Weights of a small GPT-style language model, trained from scratch on English Wikipedia.
Size: 13 layers, 2 heads of 64, MLP 448 GeGLU.
Each number is 128 + 24 x the weight over its row's rms, rounded and kept within 0 to 255. Layers, rows and columns count from 0. Numbers have three digits each. The size before them is the row's rms in percent of the matrix's.

# layer 3 MLP up, 448x160, rms 0.161, rows 330-359, columns 0-159
091:118088140122146100146174143161115160131163136163100139120067157119138144129150137121154116139108135159093124127192157145132112127146089126143147103129110118180138126116138140139135111154124119136120110092156111136148087143150177161128142155101130159101181109105125121112145134155136132178150129140160089126132122120129152108101097081141117120166141178122142156144157118118077189141166179131101116125113150162108116113135144127191130139116118140145119155130114120152111167122143120
093:192113138120128114092097116170131158131161151109133130127127112136134120123140129082120080123098154130125146134135145109171121118143126174130114147144147087135156120164109152171138111117136140111116116134092144140137110090112086102159162161111082139081126171127110102131090107195134086146106162143083121109111142172091095125156107146110133130112146152127139140128100092092093118124111145130095131126099114158148186103143132153142134111129145146155120101117130109110157116080141103
098:155096167156095118173122158156144146144155170155061095167120162147145102142112136127172130144143131147140115165137167128175152162127119112092142136146116098125119129134159133164168101107156161105110118118129116158159136142124095140148117115142114130139132147112154126122196109149119109126124169100127151094157117117128084108105072106134122082133137083115117158128163141153148124094148134117135151121134136118110185144123132104149152150134106141100110149100179110098142125127135131
101:120093122091131118152165114158121127168153119094139132127089129145117139123129089131109169107114142080138140148144133158126118145173095151091120159151174122061108165125121141155187109111100120138120105150165161158129129165122129123162163092111117120115127115126148127150110099168134111177153116098100159124157142121162154121110121135114083100159149131149121121103135115130115116129095160114145155140129117123133163156145087156159116125158088141108104112179110099100110115077138134
107:117149113116159103063108127171077093108118084131116142174122124104148116131131130107150122134102176119172111122111151122106076161155128148141116165149164152111162097100081138121164137152142145130122120143087147124128107114146147124123182108118120132117175133137114181124115162111131176117126164123109129106152127105166115122103088143127122120150108109110161146159172128155126140163126128131172101106098135102104158140146119150107152144156102126160148140135141093146143085147107126
094:155118123074151132124140130140130143115141143101146119083128161173120137156142166115134148140177143131105124138047121104146125093105146135112095147100104125125147135114137144094096118120146116154151110150128136131066139154146128142137102132135082103109095147097101166159119118114097121089079151091160145155127104120139098101094138135129143149132106161149163108167110138121139136116160102163114118149087122153133162154150089153147104096115112130144183101127112136149142131152169160
098:115158114158130111145081097124120096119124142161134110116159123119099086149117176141153097153120143142121109119151123171069144151189109144143101114100144138136148121099104097136138123125139102129132109110148136112118124148153110121151114151141098118175122121100071128155102118120112117111180151156096170148159146157119144114115163145155106111106157130127089151126168136138117123090151082143149118113112118122170174128113109186154141126110117088149137118160095143101138118154165169
113:147098136152122161109175119120121166150155104116116132137176130147123081132126103128122127171134129100161164108118097168138141112076139099115140151093168077146107120119154144198127135161116118110123164102144126144154145138147078149134161123134094143101159081125110118150122120134147129162117153112139099153182107114131141094126161171127104119142116166131120138137116125084153136152136119136155152124112140149093137127149149137094112106126175149131098110109086163132136165112156166
104:106124101099096134096137125147137130156186173127139114162134140156139134113128140140088115160117083148148140165150102158132116136148117098103113117125125122138133157116074143122133132107132144149157160156114175125112123151116100108152091102125129148137102143124152142121123124131120102117119123064092141097139111141118124169116118103150094097135127117124084106107107163094149131157161076148149136105135090157166158171153116138167085122103131102092069162140127104097138150104090101
092:085131132134124164183091091157103118120096124128133143120114145124086092112119152135068105137142147143115119133151122142150148103156138094142142195125165127101133126115144129119138110100127103101140150125155114125133138155169105117163101133127123092158124133104128084162129114107088144139103084156124133137116112106132091099123142150119120170091114174144131123101147118108126152080153091141150107096143098147102143166172167136145125079139161122119124097134149125121162064126130158
113:096129061112059090171100142139146192116104144162153103082131079137114174132137103140123145124130119130082123127121111138130145115128123137090122138133103126094159129150122145121128176122129124129106104147150097112143148135113137141144109133121117137166130098152164113170142100107113126130101114177134130134168073063129160120161157139117118123155090114128126143155085167118146121125104126106135153092140105113144121099109140146146113134123120106132114153149144115155130145128060110
140:172105133145166126105120126125155138132145140117113104173105139143119104113155127109171136177167137183125155127102171131127122088147131107117093135128111106126101157142157130133121088160159101104144131117141125107117116160123114124110134155153152107154139139122158108149106173147114131123124171110206103141122142129120131126115101106106123171090108130085189122121104156154117130146121132144155135141129155187127142125094106151132132091156102099191134170147134123163142098153148104
099:108162113118097172113143111104163138172115135115139092107128151119129110157152123171095148129140096069147150129188123152124152109140109102097148116130127154121143149153163152118181115121106147171123121127126064124132105094103145092148137134089094156155150141128159124171128107146117128108094093141116125136147122122101145100135118118108156149148130128129107130078128155128158147134104140187144114127132116070130103154127129122160151080119115126084158160104098150137090144103136142
098:151180109120108151082140141125141141142099129136123177164138142104121161143132135118111073146155131145138111133143139161154171106174134141163145108112177145103114133148163107142092148148137104147139100136130135148101106119160099116129136124123106124174145122100153151151108144126152135130131123109160165151120091110123172159133148077102108174137128108103134102106115162155158140136108133119093164149167123120142090109166134143086124154172099136107131114085174108131112081126091103
105:174096103147159119163111097161176096111131150130076126137143154078117129133112125076145147134146129105123137133131137136123119135117157167134078169094140135105137137136118130137091152164114124127144124121155163104121115203127119154130144108137162153099164096124123175123119133103129117112142103124156160136107136133117114158141140111139088176119137121091160137142134137157099108150087138084146139151124138166157143128145160132100157099187137159133168128084129105144101094136121153
096:127139072127139128084157126053162154098114152177101117165103099102106129105121159105141105157103133154166146135114146152136120136095126135184139141136102125138147138079129093102123127166123155111116117113148126114144130127167123116125152126110108103143145079132166133113114121145149122115082199120126106149140110075105137135109127095116135085100142093097089118122108124113123107165098132139132133104104131136080162113118127144119087160114139154146157103124106162142129118161107128
113:111159183118152145092124170111143080117183132128093145137142116129110080136120135147161163114103123110145140096136088129143115139139118115152163126098140133143137148099139158142113135167142150093105150090113125131149102166129118158102107106130167136129143106123115124125106173093128138139074118136138107099131153176073161106148118095114071138141093106117096140154123120112135117113107180140171110131116122130117102175149146102119131123137139126087156130114127093120119138128202133
093:103122161137102116106176112103132131163127144135144114133122125127125111126158145154152149109130131114149144125133172103138149149125139162145118145140092127127145165127171118135087124145137123156136134095142161107097111119127112116099164151176086129159140103162094134136099102135133147180151091150106136116130092156196134143115127099148166132138133149145134151141102169153157138139156107125138155111130119128107102117128173120137100128154177088033116143136183156156108151120161114
089:134158082127107152133098143132129109160143103132113129130148129112136106114097153109147145174116127139108119097146105137172125111124117079155156152128123185138159151125112110133142107174140148159108109132165064117117139100178122129151119160118126080125117133118181124145178166110136096131133165122145107110134129102060150124146135100138106136116164084165123115152131088094085141138127145153097128150156150107115139114132107115126139085082115151140117108136155164124146139149093098
102:114144142122116101126100107101101126110121127086107118108159143127113090104127125122101111107120135190106124130063138122106126142130157123088113133149119134092171093131135145108112140082124120124153121103130095141125168094136140116154118161168128136113084173179116104101141124164141123121146091166130144122146106123085102111095144123159102124214156100143134117123117103158112125129154161147127105119156124174142164144116151159124132125141135162063103152157145124134150157116143119
102:119124108117110092139122106150083145101120139088140162073133100107123139121145132141132114129178128142154155113124172168157127179160133102101149153131147130081108093162103159123143128089129116171145125129128174177111185166118104118164142148169122132148147120141125146090116123123144111124137130125157103155094119104124122117078126111127140140118174117088139139129090108148131144155153096118125186103152093183144126139142102168125091133142139126148096118123118151141159100134133111
089:109105130103112170147145121087090124129131104115159112108081105166151092109147168117150146146125144149108104173177141126105087102135128130154074114101103129145121137069097147137141105095119106083125139105126112176106138135132135169100117158119082119103087136127096150152155132127144114115067115139133094092140140138139151121144118143098135136159154157146133089158168116140111154118145152156091116142134123136116162141137112169125125134121081141108078131177115134146139138117112115
103:098110148093113146140118144151131131168134158076131113130125120126101133120113131144112103113142124094127144126080169197129112130125099110143076120073141118150075131127101171141168085132093137158144134111164118148167132097142120131113155179119142104163145164116130130113100139106156110128145134089129119114161167105135107138108133150112159101154155118092064127110163137098091091127148126111175118158137113134143128115146136080139129125135096106132139114147159130139138114171161136
100:112143168113159141099101145152185104138144109108071111163155128130118147156109103114113126146118181143120149143090119112106127091094120137117128133146115133116156126112144100123120129163154172118123167127106141123117136148110115136101125084172169122167139196110117144176096084112128147129088124113125126154110141115105144128142150144154143128085139131129118136143153159120146127175100096147143106129128128123145136140147108107100115080070179105103155124146156094160095097155131122
095:143092107131115092165134111157151148157116158149166110120151105139135092158113161111131107148138051147123160141160133175150143115142159130119085156103131127130090152130117150160089133149129110160121106122120109173133141127088121169142139134130132138112141129108121109135142125154140121115101123150126130155105105132120143149163134135119139128215148101152135106140100149067161149147118118100108114083098153113148110101129109123124086133117154129147121183102145142200137120126110118
102:157087105116107145098141150101124113130136107175089148111160148075133148162148150144142140132111143143122111110143119103110117100122133134149150105101106116162141147107126162127111144111120114151108135140062117077137114144142150115092138105146146143119158114077129110082134093129132102120117124143155135124139112134119147174161128111083095147144116118117160135140170136094119121160134115094095142148112095208106128054134145145124096158107130104111120151086128117091130134131095088
107:121121155161093147154120102150155123097138148142126097152132140134151093130094147144136090120139105108116092098111110111158125158137128133151114119135143080111131128156098132130154098115109110168112124094123122166143085088157111181143111095122187056136110086137141164130109134130108141103107123146115056169143144106123114170127113094138107109134188115113106105146125146142151147125095125150122109109133163145124132149119117109129105120119097161092126123122176121189137111123128152
097:174149155130137094101128100137113155124129112102151153154137136162156076081123129126120149155104118145118137156110128079111104116110061120125137145111114143142106162109116195086100117161102129133148133146148147123102117136120136134143132096117126132121104118106139133105123151117118126109170099098094102130122118085137128117089118120094161191119145102144129141113130130144133134116101098158107137110096138149143172132097121133107142187133085133070170152132130093161100082095148132
105:118115133105093095187112103151191113154105135122102136122170128102112180107109139148107142091112069100142103134146140128093128168127141113113135122158103124115098133166188112121127154111121151147149151133146138138130124139118095127059107114132141166115118126100132098093126087112138113082134124140082122120097111151084109119134088113156127153102170147135186124108149145148135102145158092148114164128158125122134093145089118093129118131139131118116109123124119118159133118101115091
094:109116110122100096138115132148111134158139124095160139187164115087131139121104076121127115104134097123155064083120114118108114114129149110098124105123127100087154141157210123113099169099102161138112143100109189163132147137153121127102148121124095110123082131120126133112072142113139154129154143127163144148158114121117088125151123128146112167116136112129110119178134140145104120102104102142128120145125143121119144135131124108102139096085115125152122109127084171115126142103080091
# layer 3 MLP down (transposed), 448x160, rms 0.0373, rows 330-358, columns 0-159
092:181162145149086137137093134090104123121108102126129170161185124141104129142097126149118102113116146122130172113124100090123125098118144143133123141097135157125108158072119130121126119104123139078149102116093176133144165182106159100117118134134123116095159094147118129131134120154130146162132134141114175119155145141135092112119142149124157103166134129145112107127119104099155068129111103153160148083176085141172139160103120154144087106121115091120137136149119125172126153127146121
092:140150162091153137104149080162142098121122127106107127090124116134155160114117145122098133137105168117126151098163085120078103110105119119147145149102113128104081178158119158139085085115107154123126145089111138113107151157153102156087102149138114158168115131131113143127136110131074118108097124163120145120078153144152108139184131154134108098085132141125121101095112104135093138143127124165110106138102108089158135106181105124149145096153152126136102144129103126123114116149110094
104:098160088077103140112136125125146150136147121120116128114176132108159122107125133182135132111144146133137091165132135103141136128118103161108113116141117140159185093053139115138093149150154110112145108124080143127150120170130155124087122103160107158124119137113112100097127101108102115095106132127095150133139100070174174099197157106117141144130125119144125155144105146157108073134129129120144131139137101150136162099103162128121124130106186125124101116142110137097141130141114112
100:200097160160099107103110094112134147147151142139130127080116122091100135156152142145137143110148143142168166116108148152105089112111113136141136147126052160141130154124156143136074097150142094099136102128129136135122118142162123125097079135136111137145132088144096140138145074113158095104079112144149167126155119151170110131130121116128147115123111093143108096121124152121155133122147105143095126151093132106119079152132149134155103137157144099085104093139150125116155120105150109
103:102136137148126144114149115172088097163093156132093127145131117110145155105164086114151150149159134134162125145156170116122146141139117159169147145147135130065074137160133089121142112112113157185100119108140104122119171140105102170160104135123135126126137144126115155104139140115123134103118137103124071182123175094132132138141095130166132129135157082135109118110111118116145184138116117135108153104124154134113144137152141131128124128137090101156157155109144118115122163077144183
095:134145148134133096130103143100112157133120131121106126135094118129126136117179047137108089136158144111113106148114126108101130107155157120144139132140131113138151078110118109119132088138150170118128123137153095143109118126114116125120145126147116115130157120141128121130142101118131148097161141118114117129170113161168078142165132150123084147160105147159169130121153116166104111194116092103156100113039129123136144091157118177128168112093089106114152123126159102104108160114145131
100:124090110121091134120098180174102062120099107168148109095180126109115140129092125116160140146104119127127136108137154106125143138120131168193145128148099117140120126099117108071116130120131123184124085141123141088147130119097158117150135119089119137140099170147088159124117149128126098138155158150122140137130148147132100092150181097136076102130140179165116121136116112129173104105107154103159107120120114161099144143115118130119114161138143087155131134148141126139100104124127117
111:134138160155138114162111135143165129163126149103110157122144125107151107083075160123109117161102189118129133109145172104123124141121141139202125127122160133162127119119120146175119130133113101132124119140124143171182112100111083114143126106097133121150116101124127142120141151121151123148117182086107098129139107110188109137110111108098133112155145125124148123142134159105091127127114129092166140074065085115151133126122118134167118107141117131118165163096115124143124150175154118
099:128122144150103159083152089109118106148141131090146108160129118143127155120150165076093125114093105100107133110109137136103115151145172095131107107126096151158147111153101121101169108092179150114123130126158163094159140116134151134156078085111110164115176147089139121116137152110180145076116093141108121140103184111104128125155171110128111136142128122124090130107170123133154110121093110116128118125120128105098110121093107105112123111100134122144125131161157098134144153142082106
093:161117120152143130113122171116136120117164101132100152118070120139115162113143099126157147120151153089165113146128113102095127158131133118151175130127078111161119140180112110109103185107125140150119096119145137130115107168109132136115099142144130171154120130156141151124114113117169088135150142122132151085148127153156103077113153148112150117159130128111130116134131129146071121177104158138170137156107144133095154081104122146154165140159117149127107148166146124118075143140104080
107:118095167145156097139107109148137153098111111127120137170129123139126082117109127131103110170117096120146099099137130142164117087126136093115119164148096128112110103108119125131168083119125113141176124141129103125092155123112137105147161091148141146108133125151167089094135114168139120111131095120161106127183201132115150158104136154097140109086135086161101089136165156083120133126129118106109122089106111154127159140101147128129186135125089124157114119129122143127167156144111111
117:137133128156172106139107142077171143135171149123126092120117176130110140129140140094131082137114136077105152136088126140100120069089154101125118133126137141150118133116093133136130090150122116101118168134151146116094095135173120139147157153143097113124102187130142095139138097082132160116141110093154117141094158135136129136149153099158147149123110135149132121148143121130113148104172099126127153109116202130138111139100103121144179128162112115155136160085128163128129098097112119
104:139103101151128149105134115101061123117163132157104131131091118145182129141156089160145139142123132147123106124155111122127141140139133134153155120161104105135129132140111129139120149166123091163107123143151128139119113107120158168088174148151152145158158123184121173113099110145119110084125124131129131141145074119134117100129161142150090187115094070136125105154078155124186152121113099117133154143134107135140133090106137095098171146139085121135122127114130083128114162117133152
101:115126145126122113073139164100144115166131150157125180125130160170155122145107165145132046122116116100145176152120116153151177115162103125068090164141132144112110127105136138091121131120138072130123127147143096159087094110157118124146158074114121125132156140086142133158150146119114145117136131136109138109097100166157146145123122103110148111135144146123128106087152108121157161093152111130134127097140108146115171146124174119113123152142125154162096101097145118128109109141111137
107:129096107088106089120093129171164117147147130140175153141171135128093171144105114154136152149104112116115142101118168129116118128163122146124129159128120147113165114126119141114091099113158127135169076102127119122101126144179101127139118113092122139120083127127078122109114081116116127104112123112111122131145108135146109181099155099124124106130139149114124135103101119135146112148111079110108135145094081142072118146121100161158118152092126149159075093132070149099116136133155104
095:135135162101149073131104106131124127130121129145116103095129103129111159163149103137103086091098125067110130131122114127103130145137146125146120123099147120120112110161133133115078111077101120100155113153150102143118144139094113135142144157163157130135148147146107137137121166155141147123163087110084141149100118138133099123157152135138125108160154169133115102114141104167123117126114086092126133132123118081190087161201129097140120162146121129096178158096116145145122162130089122
108:120097151128112136117130136151084120121115090126170087139114203124093077148111192155149096122077146172154142135127119135128099106114159092124157148160148088148116117110138120112103133141149109091182145120142127143099135128119106108127142137092152107145151163124155143118154156117116139123159072146134106128169151160110172102135130148111147140088117115119116106174111135123112133112156108105128120125180112123107148151161145129132132122165183135094113142117128141090139139124144144
098:106154117132144155147150133092108113130094156111082123173127159101128124134150135094106122117117085156112120152149046122133094067101159144123134134097163104167136094118093150108139129097167133126138098152115119100130125126102119111172134142146106110076183151124131132160104101090126168153153137125152131119146153140114128156115051154150098164122134166100110130124120114128128120117116141106148118126175108140163137157125114115120136146120101134120122141105118148085146115169135116
099:099149129137131104126163084096111104130156113109125131161119128134133168147173114145132087130144099110184164163082125116131127127101143125084125123144124145136113112139158136118077156106117106108137122168133169158087153126065110142135109166103163087139153101163119132140110132121147146145126129126071149130128112130102109107153121142072111121137152142122137105097145107134126114132154128115150110125176100160116092151165092114105135172111116133114172140162130143125088133191127127
101:136137159108144088145161117098150100085144128103200178101160161115127120162152091107108091152134132149144135142125158112124118115171123090133105126135145131130097135157108104160094126142173148196139141137127136100084152118113116143138153072132135110164121164144160107159099101102109123132158114125143163153122140100125114140134134133131123123104128177128140129114160163108130157141083095126116146094117123116100097097147146122104131095116119088143112098097103139142105107173112137
099:101145134182149111180112127137176155137103163080154119141105152101124123183121137105137120117140100113112108127158095106093146113134109106158130134152126091083118109101143128103113155104120132151157077113127159164108131117138149150149112101124115154133096098093141171136134109112163126154118128145190119175138131114092106159145152120129166135147157139154106106115132111119158163143083149127105145120111147081102115134139150124097139150141157152121189104147121116142141157122104167
098:111107147147171119105073141141116091110126148142109105140165126107147122122129093120121118118148143123174166093101115104152169166101138137130142128133152141111117135145157117145131130167112093113125156132125135103136116116127091096162161133109112123158148143134158114130094095102143137118159133139160151181102138081076155145146128076120173073108100082090132111101131095155122093188101121114156132121112141135098144146115152089128124113136117093113149128095136094149128143173133149
104:152149104144117139109124127177152126139149123123108152118098115131118117140115098153141132122083158123117122120128171129069143104094126140137094138130155143127141130147134133077125124120134137088161135143155154141151107129133075156151136167148109139113167084143140117065128138097119152125155065107096149109106142122135162126114089169104157142138146129090152069104109195132114113087141119117148110134139133121117123166128184159148129133120136090119112140141125105175098090132121166
104:146092148106108131149194158143140111165084159066122095122130116104148104129170156111123145130114101077119134112107085184149142154119133138107094125159104098141146136129117185174146094126112071136148096123151138131110143091124111135109134116121111157095117116130138117157133151127153114143101141123142125164158162158146128122126128136133099162167119152116181154138155096112099123110115099114130112142132100121164156115152126098112136152172143119148087123149104137111103143095099122
099:117155143147116140153165152118085126106095093090168098137151172144122140104131126103098117151186123085161115119129137132170121109083104125102123122148107108101170141134114126162080150110086111109103107170116110119096090108135127130130132090109123102169127142147079143133097125090148153161133136105130149128130130102134091126139080090106110111143134138124096086116126170151135124079118119154085153123137106132129121162127081125150107136143145108169117138131129089133105142157108163
099:144121160113117107117129137123110149128129155131140105147148110168090117095135141112183112181162119121124148154169100119126089144191119118106155143107100132114125112126107118141105109100118193134139172133151151148093154106172123139134124142103094111131115086157134121096121137116142119117155125109128120117144105137074103130112127150179160125106171139143114137115068092163129142121126123163136145116136190167168122176140102161141137121136098144131143132110183138099148125141112155
109:119130136175096141093090136161126123151141146135131135085137105110107087095152150118075109087148121119101121134137133134130138133170117151127143048103092119164148129147116153101129118116088105117139146121144136122149070131104164091142114142127161125138109140131152144119163134144116099132104138154114096110146083133137108119094099130114118144144096110201124167081116154109134141123123132123133084130102179115151129144100128087166142121136079157130110176112115113122141095106126133
100:171165140124104118126138098140138107136132172150132134114153071130127145165112103139105070137122098110135157073132129168168131136140102132145135132110120129154147175114136122145150143141132111121133104103213134150118169139099133103203099139133115177120178118130125117143170136109114115164157136099146131136129112124136092121112135115141124164098146123140152140144124108165146137146124123154154068125124100100147113098135121106153127082108128124142118129075116122155176116105109126
104:146139123126130112160153101153139108144164139125147085160114113131131130114152090106123119076111123158114152132112106136110141093098183122116104129116099117133072114110178098147132087141136111139154149092209107138131140137164146099154149109144151110098099139109116068105102107106136083128151148151138112083094101177150139144124110156103122142139098150147189100141133171110129107111094146114104120159137141141138110105105149097129114127132118134142128114120131110150120093136151090
# layer 3 MLP gate, 448x160, rms 0.159, rows 331-359, columns 0-159
098:166151110138112075176140150115090148112125106107144111097128108144147154124100151145166129143105100121151113109145079120155133156095123080137131150136132111111112086116133105140106131099157137120149110111097105146136143105132175143110137152167136150113138089138133153137118148099141080152107070150190071112149134090103124103113116128147101151169105104116108118125162163109136165143155097113109179096136147107147129148114132132161160114128092145121145128124172129103149146136159116
106:129126172166137101148129126201121095133174133111099145145119120114098136145131075122136183142125100101132157097082151119155117156127098136154132123132150162152131132144126129160150131064098152098118099135130139145140109154128100157133130094136121124114112133116148140152137155163114129119111125116145109150155153132143098127068091141170131122117122122133132114118181105147140152078112132109138156162082131154130145173123128122084127123112069141109154085092171114137104130121141161
104:128128128155105113088127132104119138069117153136136148100128153091126119137123156110123124144093139130115093099113152130118136135118141096125119120146085144153128129077106174124061136121142116099106123156132183166124091166085129157118109094159156137120132121097115127112126123087130140140074095115165091120139145107142143113137162193116147121131158148108096140109114110145137140108181117136133140121119097152130110120145184135115138182132129089093138107126135150138132120096113194
104:120113117100148134100140158147091126111091152128110159129143097143148189144123136124137108132067090108133123156098090123151121144149103168137105128116171126110182080094136115105153152132078152130075104124118100126135104106147158162105116137114127134119135088154136138113137166134111128126152164119136105169144112082123121146110141110117123134139099123170092146129159160140165136167124136111135116132124103129127146134139156161129159178126166110162084110166094152119079116162135130
100:142140112110126119149100142087092154118138099076108162144131143155132132098157165144104155125127117104132129110106140111141097115112152113128112158132110139147141118110147141088120125104170136136140128132160144138097154182133134137111113113121085126082086135105136153145126155155131124102062126126153145096117070131071122165062113138133122112102089119161174148156121100147144138168128137141090067127110120120145174107129080147109131120107105145161126091151120121119159126108138138
102:156100122122149117165141129163104122144118162134133130098087132129099184126111136147071131123140108138146092141149166082149122094178135153105131114099101111111109126151093156147124143134106121094100144148100098112097143123107148136097151052091158114107137128167127140116116110090165090080152092104171107146127138142137123165138150144169130121116124127119118124110158171115145171095137120122125160140134069093127087129139116088128122155120116120112118121126145155172127149121128132
101:131107136124114095093135124125132092104124168149169117144154150104124133125120158174126163113123103161110124127136115122142140145168152094101115132118150165120148133122164095070141155127141079140135098090143162134105095174148116157139085145186128122140136097105170122123117118122099078124125128132085140123155105113114122171136148125098107144139138082124130093094088102113132151124159132173147113111150127133150113091109138118141136147166134135079142143070119142135111174103089114
099:161114125089127141126151148091145107131137151091097101145123166129144142144108173113097088153095139128148099133139117144105102133137190096093048113116126154129127156119132132106116176084110129132186166147110164109115108106123177134153099110133113150132128108118154141145153134155101147122112129085098099153086153121125138172152134164139120091135123135134066107137111094109108099136115107109126107132120147136112155133101096117135087138134154139101088133104107121112131135099111111
096:094139118164140182140099101138128138155107130124126119132076133144123070154094125158078119147131140128120119111136138157157125086147146108128111136139133131120133106126113147133157137104119121106123148109149163137118152130144138116141070112127169084151123144120146091107136087125088167125114092181140114148121092115125121105094135109117135145074149142120143126068155127084141113115110078139147112089150144156105113165135161143122169059132157105103118126125148115123141072146149134
111:150129174162128150058144148158142094180145130114100135139131154162133148136108122141107153116086157122142093144137134111132141189123121083097125123104121131124114096133121115136142107140099130167156142091082156150124151143144131130114138113129119086133132123118075159125170146164166112087112161120167113101068124166149091140124155131115146146093131122159104118128157087140107151166138144137129122149150152144111124133147140121088143134101144159079120145099142132146115090130167132
119:073137104126093102131119122150118144088152158133138185115139133134137199136105116151118079105118153092146157117140160111110091165135135131139148142132131128140138047122137125139095143088106157123117104141105148163126089133107156102151127138087136146102092168134129114150117104117125175154111114123113161137154104150089140170133170161154131090136137125169081111146109094118118145143133115104123149109089105131146101137158129119105128155121120120099139128110124103087100132116094148
104:141119122128136072101100130125064143097129144116145139147119151170169132121165112120129135083150134091114161159121163103122132152152131129178154127094116121140127121126132141184104116161093095129138127127093147132099088192133120190113144141130137093114101128163103175103174124141105147158112095106153143137148111147134139135136101153135115095129095106139145128111107179119140153098108103100116126104097131123138136088168154136101164142142159114138112110127125126130083150151148151
096:122145098107107109083118135121114177180123152144162157144122149123088121123113137137111100111151115158101128083087143106093132153131123123113131136143098134120131147135195112166070128154134097122151127094135153156133119129144086127106146110077128123174158127086099132124102123107146141104171103129131142124115094122135144111109130098061148161116137124094114134164169106168167095131151140112105147146145148160114107104121148146118143170135097154106115145149132120162105114097095130
100:114139116085152138123107147126080144124136126117144079136088088154132124116146107155106119148126131132106126115113146092114141164089118144125117081157101121110146116120132127093183055136105140096092096161126099145124129139146132118150156154129108098088146133149137135127125145094097137149152163137125094147172137103191132125090099129120164157095094137113111125161142156141171136160123126148133109098123124095116150154114146125177092111118158131098119143161128113091132105090160164
093:136140133106106137123141149125146078154136152149148114109106103104083112125113126118164143122113157144149104108139099160113116145111093145145144144129114098109129151134099098128107118092099093120125134134122107143136116129124083153178169109140155129130156164141143129152124104138092132093117114137138126191094149134089138143081114113124129156130139104122140086126137117081213138120084135082148134127096083102080111145128140096129059118105150119134163151158150128154144130119123167
108:124132079112109160104115122094134158095110117151138147123103163147119129142114131182142129159182170138144144115128127103120174109124121158160180113146115151128108137101130141120141146147107104142161117136124136130084108123150157098172084144150141159136150122115151133128113125134151097110098141140155096141105092130193146162134142125157150151185120115049085130130121112093122143150107129144121119099129136113146129141176132126116130129143125133129095089128125101173172176155148131
107:141114145156127114115142132158164127162122137144128098094148143144122145126128125135128111133056148119153189102113196123137120153106148159111127119137116149114150145142160134159088143163119112164097117101162139100130134157152120125085137094119103123156119133153100143114134157114115101149123105152098113078124110163176152106138176097119154112146139096143140122125108140141138117134161113142107161081119126112093097099106139129140110150136122077070118075142099092160131148120101157
109:142131120152138092130143103121133145148176158089146127125137112145152168178189131128145113103156130096133183128077138126099128112088150128108115124142118124093124107110129140129107123110129105107159137153108152153122150166098143134138158109162137149115081120137125140109131091149159129132110134119129110141126156154161123099138111190099126123084107188121117114140108125163122126136119094088178101099111092162153092108120112080143131131156143094158156178122091125131147116148151144
100:137105136150106118094158136098098126131111158106129115140159094112173095122119132091127160114131142157197116139159117166133127141119100085109098121109159170118162156078123121130177094103142159138166118093149083125152136102170184093170141127140101136099132176125133101102166154157123115157123145111104149136128114168096109115094140170128138125154108100137132123150123110140151131111112139135103083135145122169155146132154168127124134160154137129142132138142137114108098123104165128
100:091117143150129147122142173091174120141125155130109091156129104095132137153109150116131156126080108120129093127143098120132163111071146131162161104111099128138109111058120144127118107127118116092153145132105146139126102104178174117118102124135142140138111111100154135125172109121136159146101100157116171108107141125139150146176174178129171103145117140159087112158157110085123125126101143118091141099159153106131096125153161115119149176158143117119135113148117135118132147089125146
099:109125111123112160181137128092087132135120138143134147107097133102119158102110174129123106110157121110096124147171136119107101097142100108155093089137154162110127114121136157134117119108161144107139123100143109185096158150121123139109179157124099130116109170118073126143137126136104167162086119126171109144171133132117125132145133118116117164137173155173173117136112146151116132130141138145087132146078118146128152115137106158184148132112116155099089106138180173120143114113117146
098:166129152104113132122129115125155132092143131122112129150074165164118141116161122122130108108094120119093108126126147107108104151116104137111156162164153117147129105183175121120136099129137094127141116112153094163172182138125086133123115122144134109048145091131145136109130109189098144102118093111125120100126134090119126113131118167085122155126135136146135152128061144122144138128105124112105119081119122137106137109108206153154154137117101143114094104102123138153135136138155137
109:117160132147193111154168150093070125140128112117155146132110117118140102132111166129158146131114106129149110104107133123137096131150140120156118072167136128099096171100120081144103096109064117082151142118130125120149156119115123091133108118077136134094145110165143109128134098145107151126176168114105106122150106115148132106126135122062095150147112131128126150130122135139144126107167184111101114179129138151113133112153128144123141100147162154145093128127137113106173134108153132
101:164128152156117077118103132127134110126114123109139134134146112111112087171130127122102100114106135166140163149116149148117118153148153135124114145088154118134101214161128152159115142130120087097126122127126167130142130124112115194140136096121103132126121095097137107147112130149110123096106168149103104127112107142156133192153130130123119119190137143154151156117127160075130119164145075115137127076104139136135143091099107125134088152117153158139114186110128120147161105118138119
093:118126109127141113142106142112086129131170085137131141119120140097162127148126144112135124133118187173092103104079129146125093133147132181143158070175145134130145147140139157139126152078101120078084128132143101137124131131173177120123121146135112122127056134107167087101116107104153112110138128145146142139072151125136140138122105108141119133137129130107125106114131124136109144121148092126137143171103078176155161150141136113149133137125124139075129133136175085128150135139134173
109:140138152139118199107121142114080133126130166120136119115144102119117100130148134116109129119151123171114127139108090144123145077077137104115115106145095128120149106106108127122137172146115145092125130146101109172143082083153172095154117139134180137148160137124168117099143117133142136122075117133132112124127137158151137113097121154100105136120083127161129128148148135138084136121102155147096076122171111106192123131165121141121155111144126133062112165128115109150164132159142129
097:115144128152100109150121093137136088150114141152100129083126106102122119162126091154134105111123125110137101076121166148140142095121145074128062158123146167121150137148172086168145138114161134134107101098163117153148158105128138148142100135125137165145131142181147136156147104104119137152108152140134155172171144146097139134092169166123121098110093115116139113149124092116166128108142172153150098115117095092140099154131136097141122076150167144153132116117145121115138157126119126
102:113133093143126113057127161112093092087128161142142116110110112156152128136131168098159151154113160133121143109098133112138122110179096144125165131108112079165127180096147144140136127145115136097103107139116145133113102111143124100166114127137136097119114125139164171103081163116151174123164133092200162118109154138155121151143149106100121119141152135103100114116090101106110149126123143064154142114084123153150100160139130163146141133127142110133132117124157136109147140143111143
091:148142110121151142133140113105099114069149096127109157146106114157115098109088112117146124139147114166130102092155157121135134127103102146144127102135145113120120096122125117127110078178174115136084120146124149180092114115172123113130133111126136104067090148082123125073145183149135116123119156124140096123108133173122151112169180133128141158152150135134124128104154169098154117136131126092125088139124120118132164128145115136119080139086154143168105150170146110120103094118125130